From a checkpoint of a small transformer trained on Wikipedia.
Architecture: RMSNorm before and after each block, rotary positions, no biases in attention or MLP, tied embeddings, capped logits.
Each number is 200 + 40 x the weight over the matrix's rms, rounded and kept within 0 to 999. Layers, rows and columns count from 0.

# gate: layer 2 MLP gate, 256x96, rms 0.198, rows 220-243, columns 0-95
# up: layer 2 MLP up, 256x96, rms 0.196, rows 220-243, columns 0-95
# down: layer 2 MLP down (transposed), 256x96, rms 0.178, rows 220-243, columns 0-95
gate220,217,219,164,140,195,180,191,239,146,154,204,195,186,239,236,192,187,89,210,190,181,178,152,242,123,348,149,187,206,255,253,190,216,219,176,218,216,185,185,246,304,199,148,217,175,201,254,73,222,191,183,163,268,236,152,193,149,244,163,226,186,122,232,179,204,227,204,247,203,183,213,165,171,168,230,207,127,212,198,244,141,246,177,180,115,246,247,229,158,296,203,199,142,194,171,153
up220,181,202,212,155,152,196,261,211,195,165,178,239,221,213,198,236,179,202,196,202,184,173,224,183,189,153,135,246,253,196,174,186,215,179,172,180,216,194,231,251,188,168,164,164,162,166,122,192,144,245,192,157,187,168,184,248,120,222,215,175,256,202,214,283,135,188,189,140,197,182,211,236,218,177,266,110,175,233,248,279,129,254,169,223,226,233,114,205,105,145,210,177,263,219,210,120
down220,151,245,203,298,238,205,183,200,203,228,231,212,223,223,245,204,231,177,214,231,194,201,236,207,226,142,201,178,124,230,168,192,142,127,237,207,167,220,169,155,173,250,151,248,188,200,227,269,240,266,293,280,197,227,199,188,275,118,199,252,271,236,246,201,172,187,179,205,259,233,183,170,201,201,139,186,248,190,206,84,278,219,228,270,121,197,229,167,239,174,143,206,190,177,216,209
gate221,134,182,221,166,210,177,226,177,276,186,277,188,248,141,225,129,115,241,197,182,180,210,228,228,198,143,278,195,176,171,160,218,220,199,248,222,169,240,134,205,110,189,155,163,189,216,171,236,81,174,82,215,237,173,179,234,194,288,176,289,178,195,263,195,148,247,221,148,163,150,174,199,230,269,193,218,263,169,166,278,244,149,186,232,208,145,183,207,121,208,237,177,211,274,227,189
up221,285,219,148,209,227,262,173,180,195,235,254,217,219,151,189,297,142,218,233,190,226,250,178,181,127,225,233,285,226,201,207,149,145,172,157,165,190,213,210,203,247,198,135,127,218,197,237,161,190,244,250,216,296,193,226,156,159,160,124,156,252,224,243,170,212,193,142,165,227,200,251,265,153,206,169,209,191,198,209,114,221,166,205,198,99,179,203,182,246,195,196,217,175,189,174,243
down221,190,169,190,257,172,131,228,204,234,214,183,179,250,214,219,233,221,224,222,226,188,180,171,175,186,173,184,119,227,241,213,252,189,160,249,160,262,230,214,185,209,180,297,224,143,216,194,164,260,224,251,184,78,246,259,179,215,234,166,198,174,223,191,148,243,169,149,209,192,281,179,244,199,211,214,297,160,165,211,255,187,269,188,273,262,251,184,226,196,171,193,256,159,153,179,226
gate222,169,221,162,158,233,187,208,217,228,171,284,269,150,260,152,179,215,270,122,190,178,256,218,187,274,229,223,167,219,181,199,244,216,171,195,186,152,197,186,209,177,115,302,293,166,177,144,239,212,195,183,244,228,195,200,148,215,228,223,197,143,208,166,237,230,216,299,154,284,156,253,165,187,223,199,192,170,193,223,186,238,196,124,203,234,141,164,163,211,167,192,260,215,153,229,203
up222,152,220,194,181,209,162,170,141,245,189,183,174,174,189,178,215,171,207,155,239,173,201,203,241,209,177,243,191,130,186,194,192,179,248,184,190,229,239,149,252,211,237,227,158,182,168,215,197,172,205,213,184,292,201,199,174,180,242,211,228,247,153,286,213,160,161,199,238,109,212,207,206,220,236,204,157,180,193,176,278,195,246,196,204,178,216,210,220,225,198,200,173,110,216,240,215
down222,213,184,155,181,260,192,215,263,183,177,229,295,207,208,190,188,214,180,191,196,182,229,206,176,258,220,194,192,224,181,165,228,174,180,209,182,169,187,189,191,159,127,284,315,218,204,211,261,232,201,163,203,167,178,200,186,221,222,214,151,98,225,138,265,264,203,224,139,264,245,205,209,160,270,234,202,192,229,198,169,222,172,190,181,203,121,163,182,178,138,225,277,246,200,207,231
gate223,207,183,328,178,192,193,177,159,193,251,143,198,211,221,149,146,188,236,209,200,202,268,255,188,299,199,155,165,231,189,177,187,244,136,121,157,205,157,226,228,212,178,217,153,153,246,148,122,141,212,224,210,172,189,209,167,157,242,146,207,206,202,301,224,163,140,193,200,234,179,221,252,137,147,253,194,195,184,170,212,213,226,118,205,231,216,231,232,268,232,221,191,175,210,243,266
up223,158,173,148,139,239,179,193,241,185,229,177,205,247,167,143,288,221,175,203,166,219,104,157,220,252,210,190,223,215,126,186,215,237,210,233,201,199,172,231,181,209,172,202,241,207,134,214,224,197,146,240,166,198,251,263,167,283,229,257,243,164,153,200,175,215,144,218,194,209,192,159,259,222,185,201,190,268,234,221,235,226,155,298,193,167,216,227,264,146,139,179,181,202,197,217,165
down223,124,215,184,238,163,225,238,179,223,220,226,156,306,240,207,71,187,207,168,291,259,180,231,201,173,154,254,165,201,203,203,175,180,160,186,149,193,168,163,195,193,228,181,151,235,248,170,133,224,227,242,177,172,168,144,187,154,216,183,154,167,257,200,237,182,177,178,194,219,206,211,148,179,214,178,202,180,170,213,167,137,176,202,198,231,110,187,156,261,246,209,177,213,186,160,296
gate224,209,218,196,173,207,224,185,165,136,225,232,165,179,173,195,137,193,225,287,184,179,127,217,265,205,243,165,306,178,241,268,154,175,252,183,224,221,208,184,155,234,163,165,219,200,124,201,177,239,179,117,167,217,154,209,235,201,248,124,267,217,293,118,177,181,212,222,172,145,191,160,211,166,152,263,155,189,231,218,188,208,202,162,218,209,190,238,177,254,206,241,159,270,179,280,253
up224,208,227,215,199,172,219,209,286,214,211,139,222,217,263,234,226,209,180,254,165,170,210,209,229,174,121,217,188,188,215,196,151,166,197,176,145,229,140,143,157,241,142,187,185,148,216,220,219,238,252,219,237,272,195,207,175,203,254,231,286,285,183,189,216,260,171,191,120,160,187,183,243,201,179,280,238,285,182,188,204,223,238,255,202,255,225,201,142,222,136,206,205,219,206,166,169
down224,121,174,224,244,255,210,200,181,178,170,227,194,175,193,196,160,200,247,152,240,275,154,263,188,239,251,210,180,190,188,223,243,240,152,271,212,186,263,220,277,151,218,210,256,243,233,194,181,197,182,192,167,170,216,209,218,196,226,198,141,94,187,200,167,112,220,137,271,243,215,218,201,209,244,150,209,145,261,199,191,168,172,216,124,102,200,222,231,145,220,230,198,174,177,203,226
gate225,214,144,230,78,190,159,225,164,150,260,174,264,194,198,226,292,148,236,188,148,218,225,292,198,184,156,148,174,168,225,218,198,188,228,262,171,225,123,172,153,266,240,166,225,199,188,244,159,146,192,240,254,280,174,214,157,218,262,190,183,195,221,203,224,189,221,200,140,207,193,176,300,163,193,122,210,230,253,225,159,134,167,177,213,145,169,253,239,165,221,208,266,177,196,215,262
up225,107,182,237,269,163,231,187,182,222,180,248,148,174,151,188,210,207,170,266,161,212,144,192,194,203,147,205,209,231,238,224,193,219,211,172,172,237,232,211,167,135,171,258,170,154,209,138,179,300,250,121,169,188,199,227,200,174,243,230,140,216,196,219,244,257,228,238,198,157,204,255,169,245,143,181,227,223,161,190,186,203,210,188,185,135,222,184,226,173,177,160,173,179,191,191,242
down225,194,151,140,96,244,198,206,172,145,217,210,236,180,206,240,234,178,243,191,188,171,262,206,194,255,202,168,239,159,167,202,227,237,226,252,136,135,145,221,175,235,247,146,203,218,182,309,187,107,220,222,226,258,220,205,180,225,152,167,170,206,190,176,240,177,191,163,108,215,179,150,266,165,222,234,138,217,269,234,153,174,188,173,227,175,155,258,203,204,225,165,235,145,203,179,227
gate226,199,217,232,163,224,156,224,222,127,194,177,234,223,194,134,217,161,227,274,291,119,186,169,267,260,211,240,170,124,189,224,212,170,211,137,223,233,242,226,235,134,152,211,190,234,187,231,193,195,193,199,205,182,183,141,154,212,261,188,237,275,262,193,143,237,244,219,236,191,201,184,243,203,145,183,212,259,226,178,193,201,215,261,294,231,149,322,164,180,202,204,218,211,151,254,194
up226,215,179,184,193,161,214,191,254,221,197,175,178,209,210,264,235,282,224,119,201,244,215,217,176,274,183,188,156,181,187,208,197,200,199,217,195,238,138,296,181,208,204,180,205,171,204,172,232,168,230,220,151,226,221,286,247,170,204,228,178,169,207,221,176,167,227,189,212,271,178,202,195,237,222,154,201,144,164,177,197,186,106,175,180,246,224,150,129,268,230,215,188,107,195,153,226
down226,176,201,236,204,225,149,147,203,158,209,184,239,232,220,139,216,104,183,305,216,140,185,171,276,216,227,234,158,187,216,200,182,135,226,188,195,210,259,159,277,122,192,246,247,214,182,159,208,206,234,171,206,169,176,159,195,240,221,142,188,256,267,212,167,243,222,262,200,154,206,212,220,138,234,233,196,213,234,194,188,186,245,248,204,191,146,316,167,119,183,188,237,294,157,260,179
gate227,241,147,197,268,196,194,216,220,139,199,260,245,143,164,151,122,200,190,180,233,85,164,216,178,225,222,196,230,227,193,230,208,206,223,211,178,214,249,153,201,176,223,224,227,156,128,147,213,172,201,166,191,173,214,155,137,231,189,248,224,174,214,101,171,276,156,271,171,213,179,187,241,156,190,143,193,183,235,174,253,221,207,136,223,133,135,202,192,208,180,181,204,217,104,262,199
up227,166,197,233,164,173,144,176,187,269,240,232,185,157,168,246,202,235,169,200,224,177,219,178,138,233,142,263,148,204,160,192,260,206,186,208,224,217,264,184,250,211,214,228,185,169,208,197,201,211,246,156,130,287,224,252,201,169,153,197,253,187,212,182,115,128,245,287,222,202,177,97,268,249,165,192,187,164,214,213,261,173,195,218,223,190,241,206,244,154,273,88,236,184,161,180,210
down227,212,228,192,194,192,197,199,286,200,203,162,183,279,234,237,181,192,184,204,210,235,172,156,235,233,206,137,183,209,219,131,182,213,230,259,213,144,132,198,168,171,202,141,221,210,176,198,177,204,199,234,246,155,219,141,174,256,220,182,124,267,192,249,248,215,242,155,178,165,225,277,189,225,201,200,223,194,191,180,92,173,207,228,143,162,242,209,163,236,138,248,151,235,267,237,179
gate228,162,275,222,150,235,213,169,218,155,254,237,208,144,150,220,217,275,251,258,230,218,151,182,236,198,155,204,256,203,207,177,247,249,130,160,216,188,151,205,251,245,205,207,235,177,205,227,200,195,88,201,187,182,206,173,168,182,200,250,261,261,182,154,233,229,159,160,127,207,211,212,226,168,168,197,241,194,192,174,173,233,307,159,149,149,146,170,205,277,197,199,198,293,197,216,245
up228,200,196,262,157,211,225,229,167,268,273,265,205,202,211,175,223,167,145,238,136,124,231,110,160,207,176,228,187,248,165,221,210,127,203,191,238,250,212,159,212,147,152,148,185,188,218,210,129,197,207,173,156,218,213,229,280,223,201,133,170,224,222,105,114,226,221,221,179,231,200,217,173,233,189,175,192,183,233,194,241,177,235,213,253,137,190,137,212,210,208,160,180,202,219,125,201
down228,233,268,153,170,235,168,170,253,128,271,203,184,227,190,222,221,306,228,226,235,241,160,217,230,118,189,129,245,194,241,207,250,275,179,180,219,133,217,265,199,220,225,216,171,190,224,193,280,160,158,218,223,163,238,178,144,197,194,244,273,220,235,254,251,219,190,154,189,218,178,191,255,159,174,214,240,212,162,181,171,230,188,215,182,192,183,195,197,276,226,199,219,215,201,262,232
gate229,184,210,256,192,270,199,191,193,161,198,213,343,230,215,261,166,190,123,132,181,258,269,177,263,188,151,223,166,243,224,251,268,258,216,206,216,225,173,196,202,236,209,203,204,228,215,221,190,244,182,155,203,202,241,127,183,262,245,226,196,198,272,217,182,206,200,115,199,128,187,188,186,187,194,299,241,222,217,175,208,215,219,183,105,150,186,139,223,170,163,253,187,234,211,208,218
up229,192,338,141,220,171,180,163,237,152,196,244,185,195,215,233,203,246,200,214,166,232,181,218,265,126,134,203,235,249,179,166,159,257,241,297,212,195,203,159,232,158,208,109,167,236,199,188,299,247,197,221,117,185,153,174,163,185,193,216,160,190,175,260,187,226,210,169,165,194,206,220,125,244,246,185,240,213,179,163,295,255,187,178,240,195,212,237,211,196,119,167,200,230,219,220,188
down229,255,225,295,210,197,188,136,205,242,242,204,282,191,181,178,232,181,221,199,253,143,211,158,253,249,138,206,189,183,245,213,200,219,234,211,222,220,215,232,150,233,147,248,216,187,184,180,156,217,241,196,259,161,168,187,139,236,112,225,227,183,195,154,226,157,200,170,225,180,227,171,208,93,191,182,235,230,205,224,192,194,170,157,150,160,187,96,160,150,192,305,178,222,219,183,155
gate230,128,160,200,169,246,180,230,161,237,141,225,160,258,215,255,204,160,243,271,144,277,177,135,211,159,136,215,231,228,216,144,171,244,196,188,203,244,161,209,202,180,173,208,165,255,150,231,190,185,237,157,204,183,224,148,267,229,222,185,344,265,174,165,160,189,238,140,191,183,144,184,177,207,174,156,167,184,150,149,176,256,160,158,172,182,220,249,205,134,214,232,191,180,203,94,217
up230,159,247,213,191,181,189,231,212,231,217,190,190,173,199,230,212,212,195,152,203,219,153,148,188,219,178,203,282,205,207,204,237,276,138,199,239,160,215,212,243,214,200,213,225,198,133,218,155,241,190,222,186,167,225,157,189,124,231,152,267,204,158,202,183,196,196,219,199,237,150,164,152,231,198,195,210,194,227,187,189,245,190,179,208,161,183,227,210,164,237,170,182,233,184,169,179
down230,287,212,182,275,203,165,180,230,172,196,216,188,200,163,183,247,253,202,207,214,127,250,239,238,181,212,185,169,184,179,233,173,161,185,222,265,166,211,164,171,233,228,203,222,184,261,138,223,151,178,194,199,269,147,204,144,187,140,250,183,239,213,292,237,200,165,203,206,158,275,255,232,177,205,227,214,224,245,230,236,140,206,210,236,220,206,183,209,266,151,210,186,259,193,270,229
gate231,195,239,206,199,163,201,212,155,160,174,192,183,145,219,182,165,202,165,172,122,210,197,202,208,235,199,182,182,248,187,211,228,183,161,139,195,236,206,163,193,231,248,195,241,194,238,174,229,189,148,158,197,183,148,157,138,153,216,216,168,204,258,238,247,241,231,133,203,199,204,163,278,223,161,177,237,209,231,203,249,225,173,107,147,260,240,306,235,188,268,239,197,141,190,226,209
up231,174,234,191,239,175,201,202,280,153,202,171,187,237,187,202,186,205,157,192,187,180,187,207,228,184,198,183,185,189,260,99,189,178,266,251,168,169,218,140,220,204,286,230,219,187,210,231,165,202,137,192,266,265,190,169,170,137,256,214,171,177,159,200,178,205,180,202,194,161,199,175,216,247,207,208,232,285,163,195,193,287,217,198,243,218,190,210,206,153,236,257,230,224,165,225,219
down231,217,203,221,239,190,202,217,173,150,206,182,160,122,199,156,203,198,123,194,241,209,185,130,211,141,166,172,160,197,195,199,241,235,203,206,201,172,215,269,126,191,253,206,200,267,200,115,204,150,207,159,230,226,165,280,210,230,196,202,179,150,236,208,212,252,199,101,179,255,213,202,192,147,246,208,147,206,190,197,154,152,221,200,115,151,242,126,268,264,189,158,196,178,206,188,228
gate232,220,219,256,205,203,208,282,150,168,256,242,272,209,202,113,173,261,200,174,254,211,234,221,182,228,247,184,203,188,178,212,285,171,216,170,199,231,202,239,238,182,182,210,198,151,208,154,210,166,175,258,211,195,219,250,154,150,214,254,262,187,262,219,268,223,211,169,220,193,198,158,248,248,171,212,302,184,245,172,196,180,210,220,167,229,152,176,190,223,234,209,237,239,181,189,228
up232,186,171,101,218,237,217,266,240,163,203,270,189,173,228,174,239,152,255,172,325,219,132,291,167,166,154,201,141,159,153,180,201,185,210,242,125,267,192,236,170,129,283,229,149,216,185,295,224,235,209,182,290,203,236,169,184,187,117,157,270,143,250,289,231,194,239,202,200,172,146,199,217,223,204,147,258,236,188,250,107,157,156,174,232,179,173,240,172,215,247,212,199,185,150,167,198
down232,177,205,282,197,209,206,149,137,185,215,157,208,200,145,95,159,291,207,176,150,192,268,179,194,261,214,174,219,186,285,208,224,213,183,173,209,165,208,236,265,221,198,195,219,140,194,103,173,175,152,242,155,221,133,202,216,185,263,208,194,192,198,203,231,205,186,155,158,243,197,216,191,199,227,174,210,125,190,181,207,251,176,237,148,213,178,171,237,169,217,188,238,220,267,236,214
gate233,135,135,263,258,237,212,122,149,177,258,241,194,247,118,215,162,165,197,197,248,269,216,154,151,130,257,228,280,153,183,327,179,135,216,196,213,142,188,245,105,186,182,147,246,207,191,228,179,135,174,233,214,161,211,227,204,284,168,248,164,221,254,187,145,194,187,202,185,237,209,191,131,141,243,211,254,133,185,189,191,172,280,196,127,165,283,204,225,236,197,228,186,225,190,147,243
up233,202,238,180,269,207,224,237,203,199,201,217,153,197,179,152,157,270,133,178,248,195,149,160,240,249,158,260,200,165,187,177,219,267,257,188,239,236,246,166,185,186,180,163,217,219,167,185,222,74,155,112,265,162,211,191,162,164,228,165,220,139,191,203,208,168,181,232,219,229,176,197,252,269,203,268,163,204,137,206,266,205,121,123,175,203,214,140,139,286,207,229,177,248,173,281,199
down233,191,182,201,194,222,123,162,293,205,239,230,189,287,206,247,217,173,212,251,194,271,235,214,130,81,222,209,220,204,180,274,227,122,117,234,231,238,213,194,235,171,149,182,195,209,247,245,262,250,114,254,173,218,192,239,210,242,124,226,173,238,248,151,222,238,175,252,192,204,245,217,182,175,168,179,303,171,225,188,258,227,250,219,185,179,213,186,237,159,201,199,215,137,249,82,213
gate234,172,183,217,220,300,203,263,185,196,209,217,243,171,146,206,185,166,137,141,244,184,284,200,140,168,225,207,248,269,152,275,204,230,179,154,212,239,255,198,216,222,222,182,234,207,161,185,229,228,202,219,193,197,151,200,189,220,271,210,129,155,134,199,223,256,225,141,218,238,191,219,173,176,274,277,196,157,197,174,228,234,222,100,204,165,239,132,141,192,187,202,255,255,223,223,242
up234,196,204,158,193,131,224,240,206,256,220,211,154,235,166,225,173,180,260,153,242,202,201,212,225,193,199,220,225,167,196,204,220,235,217,192,234,166,274,195,123,164,211,165,226,182,235,257,221,285,169,220,231,157,209,209,168,237,194,243,238,166,193,242,230,163,186,156,170,255,298,241,210,239,239,177,215,144,189,260,215,143,233,224,210,99,247,188,196,191,189,179,188,163,203,265,190
down234,251,159,171,189,145,240,232,162,172,142,205,218,219,208,242,252,256,166,200,139,190,196,169,216,286,230,157,202,189,164,128,264,221,225,298,203,164,130,198,195,229,183,184,177,138,175,101,194,207,239,213,151,199,165,196,201,184,169,181,250,153,182,159,207,197,226,223,229,163,178,143,146,202,183,181,182,207,258,207,145,196,229,197,227,217,183,281,253,172,244,212,228,179,169,192,136
gate235,249,181,195,140,212,196,240,212,188,194,193,148,280,230,179,233,222,186,230,214,231,213,191,134,208,187,141,149,168,198,178,167,205,243,188,171,260,132,186,200,187,107,218,231,237,228,240,184,241,292,203,139,211,221,223,205,241,153,221,268,245,196,160,181,193,208,190,122,200,169,180,178,225,188,274,175,153,233,222,138,183,273,247,165,189,227,206,155,237,253,155,199,203,223,216,222
up235,231,240,338,135,214,147,184,268,246,243,176,308,282,140,208,156,159,139,199,153,215,203,227,138,192,202,194,215,214,225,193,202,244,217,112,96,176,203,234,283,161,164,247,199,178,223,252,159,189,159,158,150,145,188,132,190,239,292,167,124,255,135,169,204,147,160,150,188,270,231,253,156,205,147,226,146,143,214,241,168,245,251,318,224,178,239,252,179,202,194,203,228,253,221,221,188
down235,195,173,144,214,200,222,183,115,260,176,186,167,129,192,224,219,193,231,174,194,197,166,207,243,205,204,165,160,250,195,199,208,207,243,215,276,213,197,180,205,214,229,192,210,152,161,181,154,178,238,290,201,189,125,215,150,198,139,180,199,174,170,274,226,271,250,237,242,169,176,165,243,123,224,151,216,289,165,122,229,183,175,147,239,169,236,147,214,185,166,173,152,172,173,198,196
gate236,198,204,220,243,204,153,170,230,195,195,227,140,219,205,327,234,193,117,185,201,186,143,243,159,172,154,248,226,170,280,254,239,237,180,205,182,190,178,174,233,175,164,171,293,218,147,210,166,235,255,176,155,166,258,188,205,117,203,163,157,219,234,206,213,187,156,187,187,188,162,176,238,180,145,210,63,231,187,224,191,216,225,203,181,145,187,228,213,193,265,181,189,190,245,251,228
up236,232,165,194,201,170,262,204,162,195,270,177,160,181,219,226,176,212,260,216,264,140,211,226,267,273,302,192,281,165,158,225,141,158,160,176,287,165,162,254,228,217,218,165,148,165,201,145,162,232,241,216,185,204,221,178,269,224,145,230,117,186,241,198,165,239,165,264,202,190,200,213,259,200,148,160,183,206,246,181,157,215,237,265,147,230,185,223,212,244,225,232,196,230,201,239,180
down236,214,223,174,163,230,191,218,211,186,227,206,266,209,172,92,205,177,189,190,191,219,241,167,174,228,178,225,194,254,151,115,211,146,213,150,167,230,180,165,189,267,200,236,137,188,257,221,229,197,164,198,322,204,163,182,72,222,196,260,239,233,182,209,225,177,249,173,196,209,275,221,162,220,257,185,298,164,248,231,182,171,203,202,217,237,227,184,205,172,162,156,177,211,141,161,231
gate237,218,197,313,280,177,253,211,174,139,237,191,245,212,158,160,184,191,160,192,201,156,154,205,221,79,256,138,221,139,231,200,225,124,259,267,109,288,164,255,118,218,264,192,236,164,249,133,191,148,176,279,230,192,188,202,254,225,216,239,246,167,188,161,121,146,168,174,166,226,299,203,197,163,241,203,210,230,231,199,206,228,243,255,213,187,192,228,195,179,140,197,245,249,177,224,186
up237,161,223,227,209,252,234,237,229,236,208,219,159,129,172,245,175,230,207,173,192,183,212,244,217,121,181,183,233,225,143,294,113,144,143,176,179,226,185,196,168,227,162,211,232,194,270,105,241,152,226,196,270,175,253,229,187,169,207,153,227,243,178,157,199,227,266,160,188,185,184,215,227,221,152,181,233,213,208,154,170,191,120,116,225,163,197,183,244,156,151,210,220,162,216,188,259
down237,159,170,234,217,202,278,254,167,148,173,176,221,190,192,132,220,213,180,173,180,205,143,202,146,176,177,204,232,211,242,134,171,136,190,269,161,213,248,251,212,259,253,189,184,156,140,261,246,285,245,268,193,261,238,154,218,225,276,215,158,188,209,223,159,147,269,208,212,232,222,149,157,181,165,210,264,229,233,206,155,254,212,328,204,194,179,240,182,104,198,254,215,263,151,296,175
gate238,215,123,169,197,240,218,210,132,166,235,142,178,184,220,196,202,215,164,187,188,238,131,172,207,176,121,189,195,212,128,100,288,170,155,194,204,198,165,129,209,191,224,222,183,196,198,159,170,151,276,165,230,220,203,83,150,151,236,184,251,227,291,241,268,241,123,186,200,215,193,132,237,279,204,257,206,195,218,205,267,160,135,148,215,252,193,189,210,157,205,251,194,232,207,120,148
up238,164,181,232,162,165,221,150,242,137,228,207,205,113,175,175,166,205,141,181,264,68,280,182,298,192,133,193,161,216,145,266,172,143,233,204,206,189,187,167,157,243,206,206,175,168,193,228,175,196,202,147,225,216,146,226,170,144,199,240,204,234,243,200,208,189,187,235,202,217,153,241,291,231,178,218,175,174,183,200,217,286,197,207,151,273,245,205,271,230,179,181,165,213,151,165,249
down238,257,178,186,255,211,144,248,175,189,176,225,142,230,164,192,249,160,247,272,200,235,173,199,156,206,204,162,205,188,268,169,295,237,216,158,245,187,227,246,264,214,211,230,143,210,208,144,185,223,215,167,210,190,178,190,271,270,232,158,192,189,191,133,199,239,228,169,214,187,254,143,120,203,183,205,208,249,166,189,211,177,208,147,244,213,231,162,111,231,191,158,228,289,201,267,163
gate239,262,175,226,198,221,179,263,190,162,277,161,241,239,130,210,204,208,193,186,184,175,182,211,213,197,217,276,236,170,196,197,263,222,246,231,249,247,176,114,195,279,172,181,140,214,180,173,283,224,183,144,142,189,211,142,147,264,241,240,237,175,193,116,223,277,284,228,175,173,151,131,183,237,207,243,200,196,170,170,216,218,153,191,203,152,188,204,174,205,209,244,196,252,219,215,154
up239,235,121,247,209,308,201,219,208,174,165,171,217,152,193,184,172,135,267,212,278,164,124,228,228,244,141,195,222,240,208,180,222,217,205,242,213,262,237,195,194,267,195,229,223,229,283,214,330,239,105,189,209,159,267,110,246,216,296,205,206,181,166,242,331,219,211,151,180,159,160,144,183,177,195,178,211,251,189,216,217,220,169,133,204,254,218,245,136,119,212,265,172,186,167,199,221
down239,171,261,158,224,113,215,197,186,241,197,193,183,222,238,148,230,181,188,138,206,191,248,190,208,224,203,209,224,170,154,142,212,183,166,121,122,138,118,220,174,175,177,144,196,179,106,178,48,147,233,251,261,223,157,237,216,190,161,192,226,199,208,143,156,148,158,248,223,224,253,219,213,193,191,217,205,150,227,187,165,136,202,213,213,221,162,202,254,269,231,139,198,219,280,189,180
gate240,313,225,122,175,183,174,211,232,245,172,152,167,164,180,154,216,198,258,240,203,103,159,249,239,155,261,194,183,183,214,226,147,207,237,150,218,139,163,204,244,239,259,159,218,130,202,262,99,227,219,188,214,179,124,201,133,207,129,193,216,263,265,138,159,187,232,281,106,177,218,258,237,156,177,178,161,179,222,113,222,152,302,199,120,210,204,238,250,234,204,179,272,227,171,183,268
up240,146,189,199,262,166,121,236,184,204,165,212,185,203,251,226,176,208,180,135,150,193,236,223,244,116,166,167,151,164,246,243,203,161,242,289,204,186,226,218,194,209,155,267,248,259,166,150,217,172,204,194,257,195,224,175,213,238,236,166,238,238,134,208,226,210,214,201,182,245,167,165,159,230,214,236,206,225,128,172,224,180,235,197,193,279,241,173,189,232,172,189,153,107,244,154,124
down240,238,257,180,174,236,167,181,232,198,163,154,194,200,169,195,187,214,208,290,222,175,192,207,212,150,249,196,228,229,151,215,137,227,205,110,226,205,150,194,222,201,256,188,180,124,185,266,195,212,219,190,191,186,163,249,186,167,162,225,183,167,240,217,213,161,218,221,178,125,249,269,191,148,189,200,117,208,200,131,222,172,202,205,176,171,179,198,242,229,223,177,234,227,201,148,276
gate241,211,178,174,248,176,245,210,203,181,145,255,154,128,162,225,182,232,246,201,173,156,225,230,243,210,167,240,186,229,170,165,191,278,185,184,224,163,180,269,172,172,203,170,196,163,167,102,95,221,221,180,209,238,192,206,123,140,181,168,145,233,263,109,256,300,204,224,207,164,155,165,259,229,163,249,276,144,215,143,308,174,130,144,272,186,185,237,121,194,153,148,176,190,194,187,216
up241,208,223,171,145,220,205,217,185,229,251,169,214,290,212,200,271,220,228,210,199,232,223,212,211,285,201,156,182,242,193,184,213,190,211,202,187,211,209,190,289,214,198,166,185,180,199,208,255,160,233,195,141,253,196,203,233,217,113,283,129,160,117,224,218,220,188,137,178,149,257,197,201,190,257,192,145,251,206,225,210,258,219,282,193,195,193,137,183,196,199,180,265,199,228,137,147
down241,192,158,182,250,213,239,206,181,194,192,191,178,114,198,224,161,206,267,172,131,186,133,186,222,161,190,246,273,213,231,217,111,251,185,129,211,201,171,265,141,180,186,245,156,242,178,219,155,229,236,201,209,230,210,215,196,164,199,207,175,213,269,231,240,255,217,257,227,167,149,152,220,157,105,256,231,172,195,167,302,174,136,165,259,285,196,254,207,200,165,197,173,150,213,236,144
gate242,257,151,185,195,183,225,174,197,159,175,222,145,151,258,235,249,223,238,248,193,205,129,141,219,235,251,189,218,167,201,159,165,297,234,185,201,127,166,134,241,200,188,190,242,194,233,218,125,226,143,263,184,264,186,228,217,259,210,190,255,210,192,224,210,219,182,259,207,163,136,224,188,155,223,219,178,165,244,266,145,214,298,186,190,236,174,200,211,209,215,214,218,217,179,286,212
up242,304,140,178,222,142,209,172,214,232,97,130,247,240,320,167,275,175,218,237,232,175,142,201,206,229,160,246,190,213,242,165,219,249,151,156,190,168,190,181,172,264,164,239,172,175,133,186,211,166,233,161,184,220,166,159,120,197,175,239,196,247,209,150,102,268,231,248,199,260,133,174,196,188,247,164,238,261,201,268,245,215,197,222,139,238,207,194,228,188,171,218,210,187,182,174,217
down242,107,254,220,189,257,205,240,186,208,275,228,198,190,139,231,158,263,139,141,176,211,241,216,193,223,216,152,250,208,125,224,207,167,280,224,211,230,223,227,213,183,235,183,198,206,244,193,204,225,138,191,188,177,246,206,248,186,220,185,170,179,164,193,231,158,199,169,153,175,222,166,220,268,131,242,210,208,202,178,188,186,174,177,226,178,248,229,190,177,196,138,174,201,174,167,176
gate243,177,171,247,192,226,228,194,240,171,229,214,151,191,145,136,119,235,207,154,195,162,226,190,189,226,229,193,217,156,188,216,240,245,249,223,201,209,168,208,223,105,169,172,222,172,207,226,188,216,297,140,227,212,204,238,181,268,227,254,174,218,161,208,194,271,193,136,218,184,211,190,243,268,154,251,193,71,194,181,210,227,204,151,197,175,159,199,128,187,242,193,196,137,200,209,266
up243,192,168,259,166,164,183,183,195,205,176,239,188,246,320,209,189,142,211,168,251,184,220,197,225,129,238,153,157,205,165,175,188,205,216,258,176,140,233,210,214,223,178,168,231,108,183,186,181,145,221,252,290,217,191,261,226,236,232,162,254,220,247,230,162,137,274,166,190,188,182,182,174,156,246,194,215,197,187,275,210,201,217,218,136,205,182,188,156,198,121,210,249,225,246,199,211
down243,237,137,54,152,179,198,249,230,257,195,278,191,207,198,160,179,186,283,213,168,225,104,246,214,190,230,199,236,202,191,200,157,201,147,175,206,178,233,229,295,265,232,209,197,163,221,201,196,205,152,123,244,214,277,256,249,155,167,201,174,215,209,222,251,256,221,217,201,229,122,185,195,175,217,122,241,204,276,269,219,123,249,122,132,293,207,180,202,259,192,219,192,187,188,201,184